{"n_layer": 17, "d_model": 576, "n_head": 9, "n_kv_head": 9, "head_dim": 64, "d_mlp": 1536, "vocab_size": 32768, "activation": "swiglu", "norm": "rmsnorm", "norm_place": "pre", "norm_eps": 1e-06, "positions": "learned+rope", "rope_base": 60700.0, "rope_fraction": 1.0, "qk_norm": true, "attn_scale": 0.125, "bias": "none", "tie_embeddings": false, "parallel_block": false, "init": "normal", "init_std_qkv": 0.0214, "init_std_o": 0.00367, "init_std_up": 0.0214, "init_std_down": 0.00224, "optimizer": "ademamix", "lr": 0.000294, "beta1": 0.9, "weight_decay": 1.1, "lr_head": 0.00402, "grad_clip": 1.0, "warmup_steps": 547, "schedule": "wsd", "decay_fraction": 0.621, "decay_shape": "linear", "final_lr_fraction": 0.0, "batch_tokens": [65536, 131072, 262144, 524288], "seq_len": 2048, "doc_mask": true, "train_tokens": 903200000, "steps": 4527, "dataset": "wikipedia_en"}
Each number is 128 + 24 x the weight over its row's rms, rounded and kept within 0 to 255. Layers, rows and columns count from 0. Numbers have three digits each. The size before them is the row's rms in percent of the matrix's.

# layer 4 MLP down (transposed), 1536x576, rms 0.058, rows 498-561, columns 360-431
092:153152008131133132132123136125139147115167119130104096133111128143087121136093100118133129119085141117144150143143126110119160150130096102105107123147131149181121165148148120075122142182140147151119101184162115107139
103:111133114121126149121143143144118170113098196095096124134175136103142143133098125115146118151143142109153125142138124168131096124110200135123117117107194155150099117109107156123121115146110154207093132166173136159144
105:139132094155070151114125142081107130132142120138183123141121136132117122159145102141096142129135136132132148092148168155116107107134125056111152123148093160114113137144158177123159142103092066128119110140148090119134
104:141127125154159157121167142134153135116124096130113164137119148084150162148086098147111123135186125164113092142143138139164120100109118116124137110131173131152100139146125104143103130149155133146119118096127142138145
095:094141198152137071137107114129127111106104114145125149151121178102135090102130124147100129131080122141127106136136159159119122120150114131116111104177128085114146115109127136094107161091124107143096112133149160109085
103:122109112106138101183157113087134137079152126145114088095142135142114168106160119123112138143134117080141135128134137149123128131110098120118166083131123152118135133101135131114134125178113115139116131110086133126143
102:151092172122118109094067122138117146128135181114122124118100108128119124135111134125126126143156122091141140155145145112135113129146161127123120114114086139102106162110099116101142121165122165115128119102147140135130
094:156167177148139122112119154161161140119128121140171107191132076081131155080105159118108136119166161123138164137140092130127140114114103108088128098135100135099152073106138171148195127111107117109109146115113106114113
098:166150143099139122067119111140128149161114143111085134137142125090126078158155164140102175100076106145122136138106169136165145123124156144133142151164142080133151129105088133120118155053135094127126142105140112116129
095:125142110162079151123119159139157166168106133130116118107123080137143117166152114107101111152114139122141110134108129146139135124139150122143142089155148102134121101169139158150174128106102110108166118085120090138149
103:148146114131160138157166137114106126133136197156136118130141082109099125118101133094120116110136142108108110141127099158131115118157123132125123098164117133137148119115142144151135117099140132112147130147108165084127
101:131115108138094128082148143092150139084096063133112062103130086115157138146185120112186135166124131152168118093114145090134147117135142118124090105109072175166087138110111118135141130143109139165132150127148128126159
106:100155149083139132139108114129137139136129140153167141100069129114133113097190138145123144120125150147123157131152155131120101141149125138116066152135119128116115126105115143143121087181100123170049111128105133097157
097:126085090137139125144132126126127096112119134175135131127138125134106156054153115139140142100148145138133141123130075133086115133156129157132139136114136155100126147104106109131129121118128122130088146081130113123139
096:117145115175108116118125133101083136108161097120152138109118147167103100136104153140094107123128136121115159116111154096119139113128131110145119115084169135117143154136097082108144161117140145068071129146119119127151
097:113156167142120098122188161139135131118140147142109097134113143138125157105137155145131141149124148130073156148114148151127204142101160149120117115113150152136127130107176143116130154110109122133146130125153088146186
100:105135141132130079136082128140160170091123135158095093150134129102128135108157100113143110158146129174157123178116161141141180108093118135131124140119116094084134144112074100139079101099120101166113135146087169159109
093:147132000163131155150117126159084101131134140136163148105092155137133112104123128147121132109142118189089128127128130149152138111107126140158170132111129101091108144136128138107127100097123089117081127135103131098153
091:099126020136128133136115123117105135144076119083135110116120129084207115147097112150125129140128128140106136171162141155155128132114161154109156043102139109129165154119142161114114109126137165163129103130131138156138
101:127163000111108101144181125135106107095103137097129094119151136104123122124135148132143143117115090091143106073159093087141170148119148122176141129114108129144120104123104144126115111089146168130158189119181149106063
095:147137148091120112128153132144152132146170151121125112099149130126131158144193132177162114137126140150147114134106118137117140132130166190129124103102107129167169161140117143124143181110119172132136119116132125114137
103:134096000116139134170115130127143103116141102122123121152167109133135106106086117145115160104126071092110150107150143135102132091089115158115123093121162098143126097121117132097111138126126111075146126122143099128127
103:154148171113145082099187138123134147121123097129141062126145137142106136165144097150120107103127121123154121106095163119098114142172139188153175132123145147137176131143138112155132103119153122134154188190150181160121
099:087133178154120162131130131144117133129145150117136121179111153145088166126126158137143132117143127147109109082079133098139145126158146120115153143093106137162128112117089122122112132134117113127093145158152109152102
100:123174071124120106121110127105143130112124171119116132130152141144126135143149116163097119143131111177132095102131120128087131128109118124151173130147133091166124167100130161112137142141110104142100069126099119153182
098:157139000154078109087175139059126108134153177120120130119156124113147101115155156121127109133136132138137107147181137144103104145111129145138143095116170121110145117136139123075099130125105113115120134132173125170170
107:133141140129119148084084124124137106176112122129130098117132124105105146110098119081103095124159114109116091145113106129107137130112113110149133145179155119127127103171072131087194108150158147131168083156132147113138
101:106147041119118106115092148132105103160127137112145129071170122152120123098124137134096135085174111157161148077163119147139147094116117139123116128159157128120160141157158171123146139106095113137141123122139114108141
100:113159003120159105125062138105123136112123119127134186085100143133114149115151127111130101173157138118154119138105106143079118116085124148114155086139174141152149110100127100126123143195115128132086132100085134165127
104:123131089144115143113125157110155148190138117091143072117167132146160134127176090157140168100141085147138104109129126102086189112125046141149138135139104154116136121179145129157096119096128141132110102137051137123125
091:113073034114129144117163144096130148133132156098130109148125136117136136104135146149112144156071120117155133130136155132116132083157150147147104161118160084121101079090142146128059104155128135108142151165114121132146
108:137124050141095153098125131157127130114191128144129131079115144143116133142144137152143123107092116125119148101129082128132177135146119123092105166128081094126122093128117142149150103104171131126155147097157070090168
104:145183136139167124119120107158128117110093123144127141106131116148137111138121108122107123156149129110105170102151117117128107152130169114071141160171141116116127162088099145128099118126120110118110114125111114075139
093:150102186106140106112116145140129156113149115186153141097112188138112169137159135152096119135122140106182124067135152123095117110128119116099080148116118159138147149157135104129122129146147141139132111145134172129151
098:141174190081096096122142135124154095165158157126126104126121146141131145144122163154098131160089132110150126127139137090126121148122139132160141129142140071157142129151094128161146128131147133153128179063157138150124
097:107106204125142167175118108158129110103152098126142146094123099117111082143080144139141148111085130131146145139139110144102160156115150126140142129148129181119132172127173108171161135130125123112123124163079132097116
103:108126000111120138114123131121137145124100139137122102153159135123121146139162103119124120156125130104117119129126153131105112137132123141141095133168124131175123071108137135117119125138139156095113147129104140201130
105:134175150102105101125112157149140129127142138152147098128120150089162171090119145129127152137157151144119139156148117158130123163131155165144103137111099117160145133141112094154162139122139092150089143115102129136135
101:116103106124130165157158137100162143165110127131171128129120147143149105142165145099142078110138169116123149096141137116082131124147137131141126121109110123125112109153136152151124147115119100173089117132104132089114
107:105168129123119129163084139139137114150077153144105123156115109134140129175110127133129114115143128133137048130097111104131151127135138068123151121155167078173107078139145137122130154130110108145160152148141140137152
102:166163067106091139178135125107151105084159132117163133114138191128114139146165134087132101137109115121146112117130106146133146165158159111129166099106116117108085118113202129124155127112133115121083160129129073150118
106:190127255139149078106160121110114161098167153098116132145110089122109125157134172113133132128133135106133130122147161151144154135124086134112151083119094156114115124110096120144123136113122131129073129119159094158132
094:145145255148131135152138111153138124169128138166157111126127123118132138125167121132095116119130100170117113173121105162142138168135088141081158138160106134114145145115119153138121125124153101128101157147118136116136
097:087134140155130118152126140085096117137116153161148082110209147151129121115109154140113130141116165165121092121109136123115092112096119135108107152130109148092124157131112102153122154100112130111118134136143165123077
094:133163097139094101116126105122164118124122151080098049099126093148113107154157133111122112111104128081105111110152126094110085160145122123143138125185129125096149127146101122141152133137118106117121114109136105126122
109:124115095150122076132134140079129144124159125114099189159119127171142146128148145163115114117166089127177163086107169121092139140118073139111161145124086140114119130080138109148073177130133130117145155115118118128130
105:110148150110117142141137117126130141143099136133079145095133154165104142110134104142136118143135078172107132155099128057126124095104099107152165139145172161131121153150167184107123151148141109086152125142104154082157
101:183162235205158112111137119069088144153136108122107123170120115152114143100138118115086123128092158091131130161106150133119134101111110146131185079153128136165133095114113110085135107120099157107176101145106144161140
103:136146165150172094105114108107175110145104140122117107128149113130084118079117095143136148140125134117096122128078151102118106122129093115133090152095120134146132131152117182100128131108147137129101117092153152108130
103:164080163170135132095132121109099144154118132105141108158177137119146130119092131143120142093115155149123101124120134126144154144128103136124119121113111102120123136113095127129121148183165091105100108107107105127134
101:153126213169126097156127128110112111115140117149125073125141098071120047110146149105128134120152134126132053086100128140089151114105110156155149121113123172163125136045131162128096132136130106133112083134163134146139
097:146090210145118119097147109078125142098116171096159121116107147128123153165088106109147124146105132107155165171161123110124089134125112143153144147107136120124060136148130146135134155102149171180130115121149127132130
101:142120148111117156127127148129136113094072070138101128105128096120120143133101138157167125096096129152139119157183126096139103141151139149180104137104100159138130126125108145148140164095089165155121138119130089165171
106:165164108058125169130107127162102136083108150124121106148131086135113136118158086136136137128128126124171082115156169133136171121137145100122130098152130124123128112152097150136103119136089165198117099126107159175105
097:149125187133138114140108134128160075111153116145107120143145074127149155154154091162127121069143114080095102117094101127119116097141170147152110134137134108161162093102121146123136164115088115152117089077128111123082
095:117129134149104145140146111099162114101141136141157107089124160124103139150108110130146124102093113102079121112121139127151108153117118147127131110154139149137111118173109128122148169102141120145082105145149142171131
098:141118076125115111103127108145144130155092106149101114094152169154119135085098147131137119116117145176156128118112124099142149116136116153130116125142086111125111165108128138120093080143132104119162099136152132123076
106:140120161138099150174122149076115163111116126140152126127099136092148117125098115110172129124134144139119122087163096125130136163110115117112137173076114077128130135119075147148141101140149133143107141144118115118147
095:134104255116145115139120109126145094106169147173141110151152124136112133113126108096128115120086136120130132158143135153092127149137146168110118093103127120105138170136152136138109092121107148164130157120114137164115
081:143129000094152119123129135140135137146109166131099103150118107121138134080135151147077121133134137118118092121096129099141160144137121117117085140101129113115118091119155131125120126121116121112101144118118143149128
099:095176045145101103113159147135158099120153146149149078145106109124157129133089155152108100100127118119096139096128149098094155096131117124155146147129143076131143108142158137124129119109143123095158171123144126133166
115:149139143110068114127122105151158089117142131135081150142135136132090042118120144099133089106099116144125176117092128130137129105154107150108115122126159117121125154115139141140127131163130106131136140073138118136108
102:104165084112130119142118159157110147126079180118134118132127092088137131120132068106132141145102133151156132154103102143175090098084144119176151117117107106174090127131109114112116124136155117134144154102156118148158
100:104139149134134127116176131110089175149114090154126084154107077148134136134104129155152124144127140084142145112123138143109147161074181150110118173146110126127114149102149172139142117100128140099131137116121127174090
# layer 4 MLP gate, 1536x576, rms 0.0609, rows 499-562, columns 360-431
100:125136174104122108147079162098162124109142113135088120115118101163180132115144099117133159126113137138148125109147096065116090114090143156156126096144111131149170110129103118075140106126115111090141131092139119151086
100:117098166119139101163133151105194145072118132126128087087109109140119120129117182107126140125107122130135157152100101105106155133160120133088108114128134092132109141101155169082152124129171167129128109153112101140120
101:132123132138103110089166173169133180117136147126102141133113111132119106151083110131130151129146110113114115098144109120184137138140112190103102162105187141128116101089126148145142123174144116077170119161123131122181
097:124129159138113174093144139098089152092116114109157141121128141140058137113123074160126130119137118118106133143173119128144100118149116174173120123087125173090126137123109088140133160134149151135149158132143144182133
097:133131135091159148164105116109152137129098115141130135095125092124119142160082125109163107102106114130138159149136140116132128158159137129092124127151152137114146123121144118181093108152129171107123152100084124153148
101:143182121134126112112150119072142114115094072116108145143111121125136125127142095135178144123115170173144141117113111171093133100097101140133151113102134087176143121127120126100156129090101115142117130107156129110156
093:088177144194167131136135160133133160151150117123115129142120135097092111176145160145132115090110161164136128159130123087133126168125114123147103084141166093098171144119138153119147168156125172155129113107143137134130
095:119143155150120141124147104116109167131137104147120105092121106141134133161082138123141091095106118122180111175105167148142133153111123147130142106166134150112148147129135120106112136112095139120100159128123209102085
099:168110134138127125148125110112103105128116145145145136088154116134099170088162159131112147097139127139085156090177129091132140132124136153107094155116110154152134154090150095139156135161141161132115111137139167118113
111:118139145112151166123139132166104126153101107101078170142092107069152107142127108135141123130121127122119125138085089123139100144131119116128115091121082123119143125132130121170148125112151147103110146159140153116132
099:133134119120097117117138097122099103109107119083131113131139134108144106107162119105130107117151104151144163150120103113106118109175094085139107099080158122102160134101122149128096139122135164128090130123120154135112
098:125177116112149177119142123136143108106090143127130099125124115138120109084119155147151177126154110150147144089132120109111135133150152100097112160121122138065185150123132150140102119123138089133107131115118146113144
098:156139145114136146093145116113089118113159085099144140134095115134148118126155128087134139134124098144154139123134086090109143117099071215105141133195148069122100097103078102164086121160142114089107111110111079146118
092:170068125091147170110152127185130154141121141138093130138110111129138146145119086122160187094142130124136125111146147108118125089112138137112113114092114126119148132143123146127085091142126141139153102122075143110107
094:179115139169142133129117072139141125102121108135118138167125150122111140112068141129079094118149123130085108103109111165117161116132122134129094126122102157138121171140169113075100155102118154101108115168082131096157
093:128153139089119098110158131152141083138101151121097087123135132143185151146121121157136134102113107157138066127199167151114137120093145142137103114128176152106110167134120145130106116111141148069148105116108113097147
100:108135131148136137144144118171110108081148133158125113124099123126130124104125104134110124115148150111156104123145135126131138123127109171127127146088115180098096126126112091175168109150126109128117163073145114180124
098:061136131131100143121103115136117155157118104120108144149100099147136147154107111151123136195124140107117141161145117118200147135108138147118123089127135127146205133121127144154123086182129174167128115140178114123121
108:155146127135149114119127111120170122117119144164126165139166126111131118102161133135132116138144104163118128125158145119091148100167120145098118091179108157112158155138194122159075113153108127125125082107130135104112
091:138146126179160147128124147098101168131120116105121140119132104176163127143141071139132144116147143104096127176134152142174122138107144123124132111160167103107129144129107115124135090138069129137127118070138083124146
104:105131145142125135117130142142134137142148146116092130117159136115090143149145160110095113096154145098110098154115130113123135148108120184150138094113101156121106161135133112132164124191113149139145107137106129149141
105:109079137103090197113104101158149119081156134126090181115121127127154132132094132101139141116139141094134126138168106158117132114086154090137101104108124125118121163122097123159122139119092163064134153098139145101125
101:134097124115131127083099131125104109111164130101080111142106120125151166170145136108076117087121113131156168177141117124119126088146099097141091134104162128130128141132124153139139153141135111084109087156128131172163
100:108136138135086144142150132104139125106122142113103129162139127136120111108142127143121128115136126121160116123126109130127112136115126144135126113127140140131102160111087153078136109137160134144113128138102150121150
102:128112122136110186085135165119112158161155160095094121116121098146129116154168135105116109133119161160128093143155138123185110167103201146137127108116147177112138111145134145165096144154135106108127127157101092146121
100:096132112121114122118116086109140134124125113146109138120082131121157096116151156187167116147138143123115149118121112150134136085100151126128159182134146136142111125146120126101092104132131156128132122132157140130084
107:140119146130142125143089118147106133120122128130143163168148145124126175150111126118104127122194126083110145113110136160128114162157121107162116157144114137107135135145149136105174169118135140144122121092106147137083
096:144149138139187149111131163150125144146120161135115116149168121098102127142092093185086147120148150128090161111156187123112149181136124098119081133098148146126111143103101122145138109168114076118134119148128085120160
101:129113128142134125127118161123132103134134126101132141150153141126092142124131124137152161118134157126089149155121162101131127134111104150170121101135136114121123149155123111138111094157105132076107132155163159115155
089:106086145168122118117136128127079177127152085167139160154143149108154101168121167122125114111143122109102140129110133164156143164129148095139113135125168112113144128086140081123136113099147062123120107103117138174103
112:141139134061143107147071135162139095115149140140137082137118096083097131139122114114113140146149129137127119082129146106123122085141092134132177120108107175160141184103122169118085092207121122125134153081137142122111
099:112158131162115097110108119123171152126145149127087126135106107084155144147147137066126130151124122124146136141143149135100131199101116129073137149141079112140118118108132131147115127150099122145122129138152119135119
094:160161121120140134111111128142148131185158146083131116159114149106150135128144108105137127095167145136123123148086125121112109118137138152121106060161138108112128098107126086151123139131132107089118128095091135123133
098:143147141120098137144146094157115116145148167081117123108118149125169114128114128109158147150133133142159135069135159137167106164117162112118165105149125113142112115132121150129116150141176139096179122109103066171141
103:126133148141106146161120187122102107132141126103110163107151133111174111129135100086138165195128135128110132124150128138120140161109172150120101115132098133129116108113184101101135185139134122127114149098142143138126
095:136112129084140167126158136114123085082132158129095106124161132104125122162146132114123140094162137146102119139168141120115110133121104116130133132112133135134136141149108179127149126138139105142090121139159160115132
107:147115113119135120119063102138155158128163154138151146132111160141098169119116157117149154131162112103135165126149114098124141074154097082121149152155157160111112116115124130135155092113154151104132118092106169133100
098:132161143098146111113108129126116108090189117151132159125111128135167119140108118148175133149113116139181142145123121122147121084130123173131113134108125101125179130151126137125128121152120131131105119161143135151142
108:161137160064135106089168145120070182157160112127112134167155128129145181112074111115134153095178177138180105142164159115146133102143142133129115154075114106162105149142091184140159114128116161134143152117081142119144
104:142126140117145091160150154128132116099189157124111163104122158098130146102172086143096120145145106153138097134119101133126134111155160106078109117129130124136121159074142151162159140135121133133078139104134119164129
103:108133138111146152141197172133133114108124164122151165121179174163086120125152130116121144130140110122148160157147162121123140111172110106117133146115085102130093142132136106148119119136116091133094163101124116103165
101:133153155132115135119139137141101127067128153119154144118111163164130130135121136076148050171170140078136132072122116082067144116166117104098117143129123116133101103139162097098173160124091123098148127124144152126153
090:114153125138151071126110147112090147126126148141124078094157133169143137124135143148095088073130168126128129118096149133064099108117113149141095114134145139084076141154132103145142125117092128102150143175106131151095
095:120126156128153101171125119143149153158112157086126147092193137093115118175121105090111119135079128109205113128136085106090118132146107130165122146148149115141116193152119135121110150128089128120098138109130154124110
103:104137127112132122099141139146097143135201130100092114110177089107107155137121141107138138145133065098128122101120115106112141146134129099123092143122118126120124149089132145125105102118114135101086156109109091132132
105:139088140133144164107111150092131106149134107126133122147142124112149152132102105105105121157143178124127133113120171182140146117122129111126087148140133143099102144103109140135130137128177149100135121152113149178138
101:111120145137115141120115117132168127086126147128124164086119108101109091182177104125169150150124160145173097145056153144134136101154144111137097145142112147115152146122109114157148129134138135155075131079128087095099
108:137124155103162139184143156154088121094154170150143106119079160106143182124122124093156120145201088138125111126137134107126168132104163108132118135135143114138143164116213181119125109141137164128058137099111162155144
098:101122142105123175127124089130103153079109142136091114138119071139123157157136139125111110163127111101131164134155111142102095115188136141149151094153102135175136145124165108126113132093092147111109175128122138150169
101:071103148120104140094160125141143138125110140121132179132124198147140200142097091125099123126108118087140183142169105144180123146159118114163085157103162129121135176149119145146161140109101172106159177114136090113110
097:120154157121084175142158108138141151113121149198105102130167142093137126144147149144123099135117152142112123094139110153174148132131130141148115145138114143155104120097127163118155083143163123141030121176126110188145
096:113125160090160149110129095111100124104157139128079129165160166139173168118099147103112112124128104081134138129129104118126122104102159118086116115156123108123102133100117087116111118114126082143113124141146132154146
106:135118148135122152131155103133164131134112142112154125136118130169133128149122145112155163123130150133149129138133103124114121108113191147124105133125159087163167122163111144090127112116188112099152144133119147097111
097:089139144104094138136104141119126148119139118135106109159139138064074071096112141130131150166125132148115105127154157100156131138103110073082154147095128145156133153154131116156090093154110117118167157130102145125202
093:132120128128107079153113141120123142152165147111125132183112133133109131122133149132154113109163111120196136142144151155101176113103121131086137134147108151135136108121119147105070069125156109086144133120126171142091
087:110162114161116129143155108139148071089134153070137168142151130120120160096114176131122132096120110129134153142125148109101124173130158157117131164109120191135152167127142137179123131111199129136134109135135129154187
102:079130130091080117175131122187130124161189154084110100120175147137129119126115142150156151100167091151157124119123122152085122103165085144158107124129141125116116185133129134117154119109113140142140082126166137133164
104:146116150100147160178129140110142129155117138088122103101089113130145141168090129102156149103112109116136122093115110119169092122088105115123107148115125139148144143147116122090178116127140122138140106117112158128135
149:134130100153106167115153128135075142103148096102135132122120159138108127181107080109138110140096141118123180144145136161099105115128116122117166093125103143091125158147083120145139096098131131140145131134135098109145
110:130136146117114096100113158111147102195170186115107094175144106139148154140110159135145141121101143125081104153159107109133122117088117149108151165107128127116150112125130145082133128110168123127117141135128137133105
109:117125149100145114120115153143118173098184146147137106157146102134138112131131151105094112111102122153134152092117109119134127116065116147129108149109126144108130123089122128156142146130114152122113142131162116145149
096:098168154175158125073110117098099147176129135122134099116137175144123145150121149127149147107116110121149098128107151131137140119078107116101106144131103136162132134127134142130106164109106117122111121162079095127084
102:146137136134137086147117109083117123108166168108161157102127154131137130166121082127106093110122114142114121111144124129147145115167080110157110079099148098106116123111160061092150110130142124162153122066138119141135
098:119125122126102152130107152095147121137132131128131124132206122190136136109102121105118112138109193148128140145111109122112147163107153141117126127163115138136132137110153131127140125098139130128109145158139075148126
# layer 4 MLP up, 1536x576, rms 0.0589, rows 499-562, columns 360-431
103:118170130110126106086140132119119134101152137122141118114107096151108137080099126133140139115140116064140145096091128151132140071125175116135167132104122136118123089136110133127113135132128171143129131134128141129130
105:155149122157123101117103144103149113113139148131125118160133127117140099156102127133132153086105138120138102102144142127168113129155115126101155171156161157130089129112141153141138148143125119175134097110096122108147
104:186087164142115133077146109097114139115142113154125143121101154120136134136096121141157123145131131121145112096107146140144135129117180109105133089157165103133151092173143094099127167139152132135087124102125149102109
091:096121122162151085145123133134128123098150140160137143196122144117112133106119145103097116149109153077132089109135168142102131129135141105108166157167078128115123150125110140086099133152112132171103101120142116077080
100:107149123150122122162143101104129125163138148104144109083140197155149120095114115137140091126119140105096142122157101112136172152115139131099139062076133150021108141116110155116137189148133129146132094128112119127135
100:123130131170133140096106114112101179133120135117166129113155158130114122097137153095143105128110142082141135138098116141115142132140140102151106109161174122150102124128122120159122136161151142148153150111142090087127
090:133107102090115142137143096139102103162124148160117147166131132118164120123117129155129128125152148122108159133109087162147139121150136105126072108153140135132105145108138162114107100130115146119146124108110157129105
099:151125114101154126092120072106128190121144154132114078182133072128144131141137145140130170111102137104129115167117137125185134144141147149122093178148148122164174090137064151144128124131114114120118131121143106133115
096:102159120125108109152126142149180114133120138125095133150116112077131131125077111149110130123075186141170139166150148116135111126177128132094147103146088136086097128102093122099148127130095121142142094125070120122148
102:129113137161145156160138124137110148126144127125135187135134120093065133141107132137136133137127148106126121150130150137142117150137141139097135142164122114195150156170143097114115156114138122126128140131135129138130
094:124189128094110111101123169119109128137090132158095101105157139127128129115146110114134113127162098172134122106128151138097106101139132098156123124094121125109119129099119201176099095110119165152109119097134102141122
104:128161137118152107135171119096137081125155118120131120149099114138165104115108123101139125134120125152139094168112141140134107134100111133100117088125140102096155087147107149111107127098124095154158115123136134134132
091:093142130142110122104139176148090141150118125130149118141093160141142083134192127142082126094078106121120150096135121154124129142093114148122115119152133153115134088076138100162116166164125160158145086113162119159104
095:104104088083134133141113121128141140153146132147100131123117141171089129087108111180108149116124134155166144149134153082088108122170142116139130125107109130098138131163108123092128112121123135145182142128122150111126
098:125142107150130150162095145155132142157149119138151123104119112124123123092170165104158128109128141095129111113120108100135097138129078175162088132086131174130119115139111122121160133127147125109160117084117156145133
093:102140111130155120167116087132193149082132102096107159099162136144143141089124154107112090124125098150113162147093089146112179153123122084173104128133157134130115166176153097112127111154099169146131145132140165115173
103:132104143132091134179120140119110078092169112165126176128103162132141133077138147133122098120130115137104122152162131119121131102115140114124144096134125191059094119150089134123190113117118101121132197106122148141153
097:107098174139092131119096123107099129145094135101127098160132121092173099154123137103153186174150165124092114121146128124115116148117135139084127092140160125121138153155138122128129134140189136143123146148178143145134
100:142136126099137154120144113158119132124156153154145128138144145122126143096119106113151140098111130111143151096155110085135134170151103088091130102147112151078105122158098127103129133096110151151104096138070173104100
095:077110122122165152108112150121147144095136130136152172120113144133127077127136122132125161146113133111115138118094117139143158144127105132122137098119110137154117122120124157115122132110068106086126123083145118136143
102:089144126144124142132122154118137110159122118094098125125183115133105134139143128165075154091128125092110115162122163147102117126122108129104097116108099122124142129117133165129119121086144115099146138130146086109137
102:127132142120107134109120152075126144120153139137160109138156178116128137145130114131148104111118135141139127122119149160112150143106159155118158129116124145152114102149151139140134135085163106121138124150155141148113
098:100103157095132110136154143124151090103150137124155138144145172116151147108116152164140174145165119130153158113118137165123157141139107195100123128098100106151099136118143156105094167141129134144121108112115149142143
101:126126135104110157134125122133107133092150155148116120147124134137093118131120138127115137102118138108143115108098150110136100131103134146109135132124123179185123160103106114107121123146103107137118066112105161129177
102:122110119115135134083120125104124115155139133157177094135136159144114111146145125132144086088110122107134121138134149130136072134147148137120098082137138131139137095141151109098119087156116063123108165178101135135103
106:141110137110169123169160119044158145089138148109108124134124120128202141153146121130129133115113135128117126111131152158118117123139169110155134080118155160119079128077118128132095109120114119100135166132133140135128
104:081104098142117094128137128150052133120105116145133085156147121159098138111112059124140156109132103125139128119073098125129110143165117143122099123126164129138126137118118093167123118148085124125125131112123155105160
095:124157094119114152124109133122132154124131140165124136085105120103105135127117154112104097143143090122139120113136097117116101109107123162135137142149144145147130113137127120120139144160141114143109108106071125177123
094:165132132108150120094115136105123139166125112134142112128135146106120186128134128122183174133111175156137128105118133133126119116109135083125154105133112123120141140119100164096116126158112136138122147141115132125106
091:118148115122150122119120128104128106097148133139128128161135171145163105135117136141150132144083117122133131171115188145142138126154142123125111128063153148082144132103098106112155130086105079101147125139141129138109
098:183111132155116129143113112156113084081128129120109140113107132133103107158142143133115152151171116127127097122126156110105119130138124098131117142127148109068162137121122099089155162120161169155127123142159127163102
113:168122133105128138132136101067134078177090125132139144128112113151121170125121100147139093122092123149109133114136126083171115123133118146149127097136142103156157151140123107129127124071145102107140114132067112109166
096:142142109079140136143074122117115142092099118139121119125197146108126139125120092103105110158117097152121112161132165099175139136155108108148115155152153128168063151146119136113099144161081119129117102103131084097095
100:104125133094166129109123151115094158131129138132119098095122142136124146158122134105120164145182134129100123138098124083102133107143102128149114146113132106160090144117119115144138112134105122116101108071155154112100
104:094095133116125153145128163138132132088124104144157114094137111106127105114099131141130118115095118131092182093129131156123145179125165132143115111132107142110083142112153140134162156174073147119151114131135136095139
098:125110135088144173147093129131120112155090110100097184107155084113123137107192134078154134112136161108073095135123131123115112164137106148097120121173123067125127107091147121126119146068186168122114121136132136130131
096:129133091125135125149142167128164106096150117109148119175131160131102127130116164160132120120122115145139111136121145111135141095137099149142109136121155128103135143092124115215115137093143187140138141107101123095140
096:128103118112166122108150122046112139146089104166120136123139153140101176118131124147128125128085115133145149142094130080094133117158107115074107114082177111110124138137146114191162107122189148135146141140103092110108
107:110100132150108118140120127123154118093093148141129138092125145126142171131141136165090111167082161110122134074136141160128138162106135061111122093160104121102138096066125130139174118134150164126113119150137123126116
101:130109123144083120180096105103127103111150128123138136124170194156092051153179100107148136175186175134131112125130122141105121148089106109159112113108121139082152113141141082174132138168158142113095140109134156133127
109:185131158098168144093125127111115138142146124117146104125066097120124132142087145122149133176137106099130095121120141170148141134141114155120164132095126132098132124106097119118133117153090097114101146111138082175130
107:145109127124172106106131135105148107133126134203197108119143097112118147134156109127128139128107108151139080137127153130165097134116152136163145102124136129111176140125102127135122053158123137110137108162115063124100
098:122154165126128138145134125073120093158145149158140122156134139136128126117151128114116149136135145135123116118136128144130124133121139123115139132114114160143110129113125172121132125144126101124095141143076130128135
093:121144126138102110127142073131125123108160182080096084114149115122148132138122114131146128122093075139125134113118110156105110143160122141128134128133158126083119111128126153096148127122111157070127082105183096141142
105:114127153113126114077095105124151101227130097144139178116122107122111107155121165177102138126154083153151113131123137122160133148162136153152127137140114106115068148129117142153060133086126122110152110181141132149111
098:136151130130099122112076125149126136151121102099127139140138125137128133116145135124139111169103072134088163120095145129133122144113142095122177130144146119134112120182171183097149115152120117101087120150095129087160
095:187133116094128117136126114124122142152109043104125126149169123172146169143115149122153150112162114079086084102139117121117122129120101113119128102130149134133131101136142120078146097123146103111107149119112112167129
106:150149112116159132146125110121100134104097141089171122142110157157077116120161118191168114136115136115143157098128091100109107124150117115138096137064145098161124156112120155116140149121156117072133116149125113105140
102:128123132162178149123139113128148119143144097087088122140084113178130111137095139171124135109136086102118157136153155129127102140142120086132128082132161112141094152190101132122112126152144130144134139119108142111147
109:138147138173136081175112154125124109098138132116142100121118092118111091136126180110153156156136157143127107052095098148112125122117123136100137085141126125132116120086107145134124128129143111157115064158145130166159
098:140121136098103075133110091101099091135096117086121134150092150127096102143110112131122111170106143086135142170120174110141089133103113162138167108137199134078121179186122087175120186141150170171131119135136149124091
100:137056117126163127156098120121150163106087118123128172109128129076076134129128135112101109111116105128091136144128108132183123088132130120120078146137135163122182134067136116151131117152127157138123121123111103147113
105:141138132138165125155104147091147137157083131140095148131100137107156108117124183195183119097151116131164163171126149121102113160127155112105136157099105112165149139159140183131139142126164192117143103124105134090105
094:108145115132143123091143106163085083122132123125132146128140110148137068115110138187168116132153107071091190125083135146138099130124164140133166121108152158139156095166099113159120121117098129142127148128142129150089
092:114086119124128151101110117141110128121137179156112141100113113101092123130135129112172133126145150161121126113119155126122102116143106126139152140141150146134099148139157180137175135127094114063150088103044126110130
096:080142130119169150097171116124125104054121174142132125148153123097130177134142159110141133151115150116116117106119154157120102139139144126132145108136134120109131114148092127119120107125142144117101092122121133166129
099:139127111108153094164124123140068145116105081138159153095141109143104147134080096111114134167105125123110135126111146125149117110105161126129161129164191134186165135144106136104095183116194130125161099120082152106114
100:118124127138145120095081084149118166092144151156105151114155123077123147104132163131105110187108139101104124151121099135102188123122165088135146125098121149104176130156134108165162136107116123118111143144104113147133
117:115125142164113129108147131133086140105139104108158111118127147147112126168114091105135103091116127109140143118124124179124123098107110140143176106139133162087141179139083137121158117143137146141137135127145114118122
115:116160127124101104118122120080139138108131166156110114182135121128169124169099139130131136168104134110096126183149116082121157164125094161121137148111154147134142153144124151135093109141158132091108188140145155165187
114:090109126153102120155075118171137054127123115129112135119139112121063089173127179074120127111122122080102089151150148136101144130139074136142109125108094109121139130121132119139130125141117113181104178116101119122120
095:095173126163172129103130152089132151176070131131107133119156161156131130103127142119073107134137120088117133149123147124131161155112163096116105131149125120142132146127116096123143102113126120103112095102135106121102
100:141099105140113124111170122086085125107109114148176147182140118131150115069185128139128148160138196086172113096120116090112140105093126105091152150147140144095092100108121123075134117171159123095118116108078143132124
097:088087155127115107182155116110127125105194126121088129127158111099119143141120168110104155131120150148088116111130166083149104166131155115117102153110107128076144104096119161107158136106150085115139149134148094140089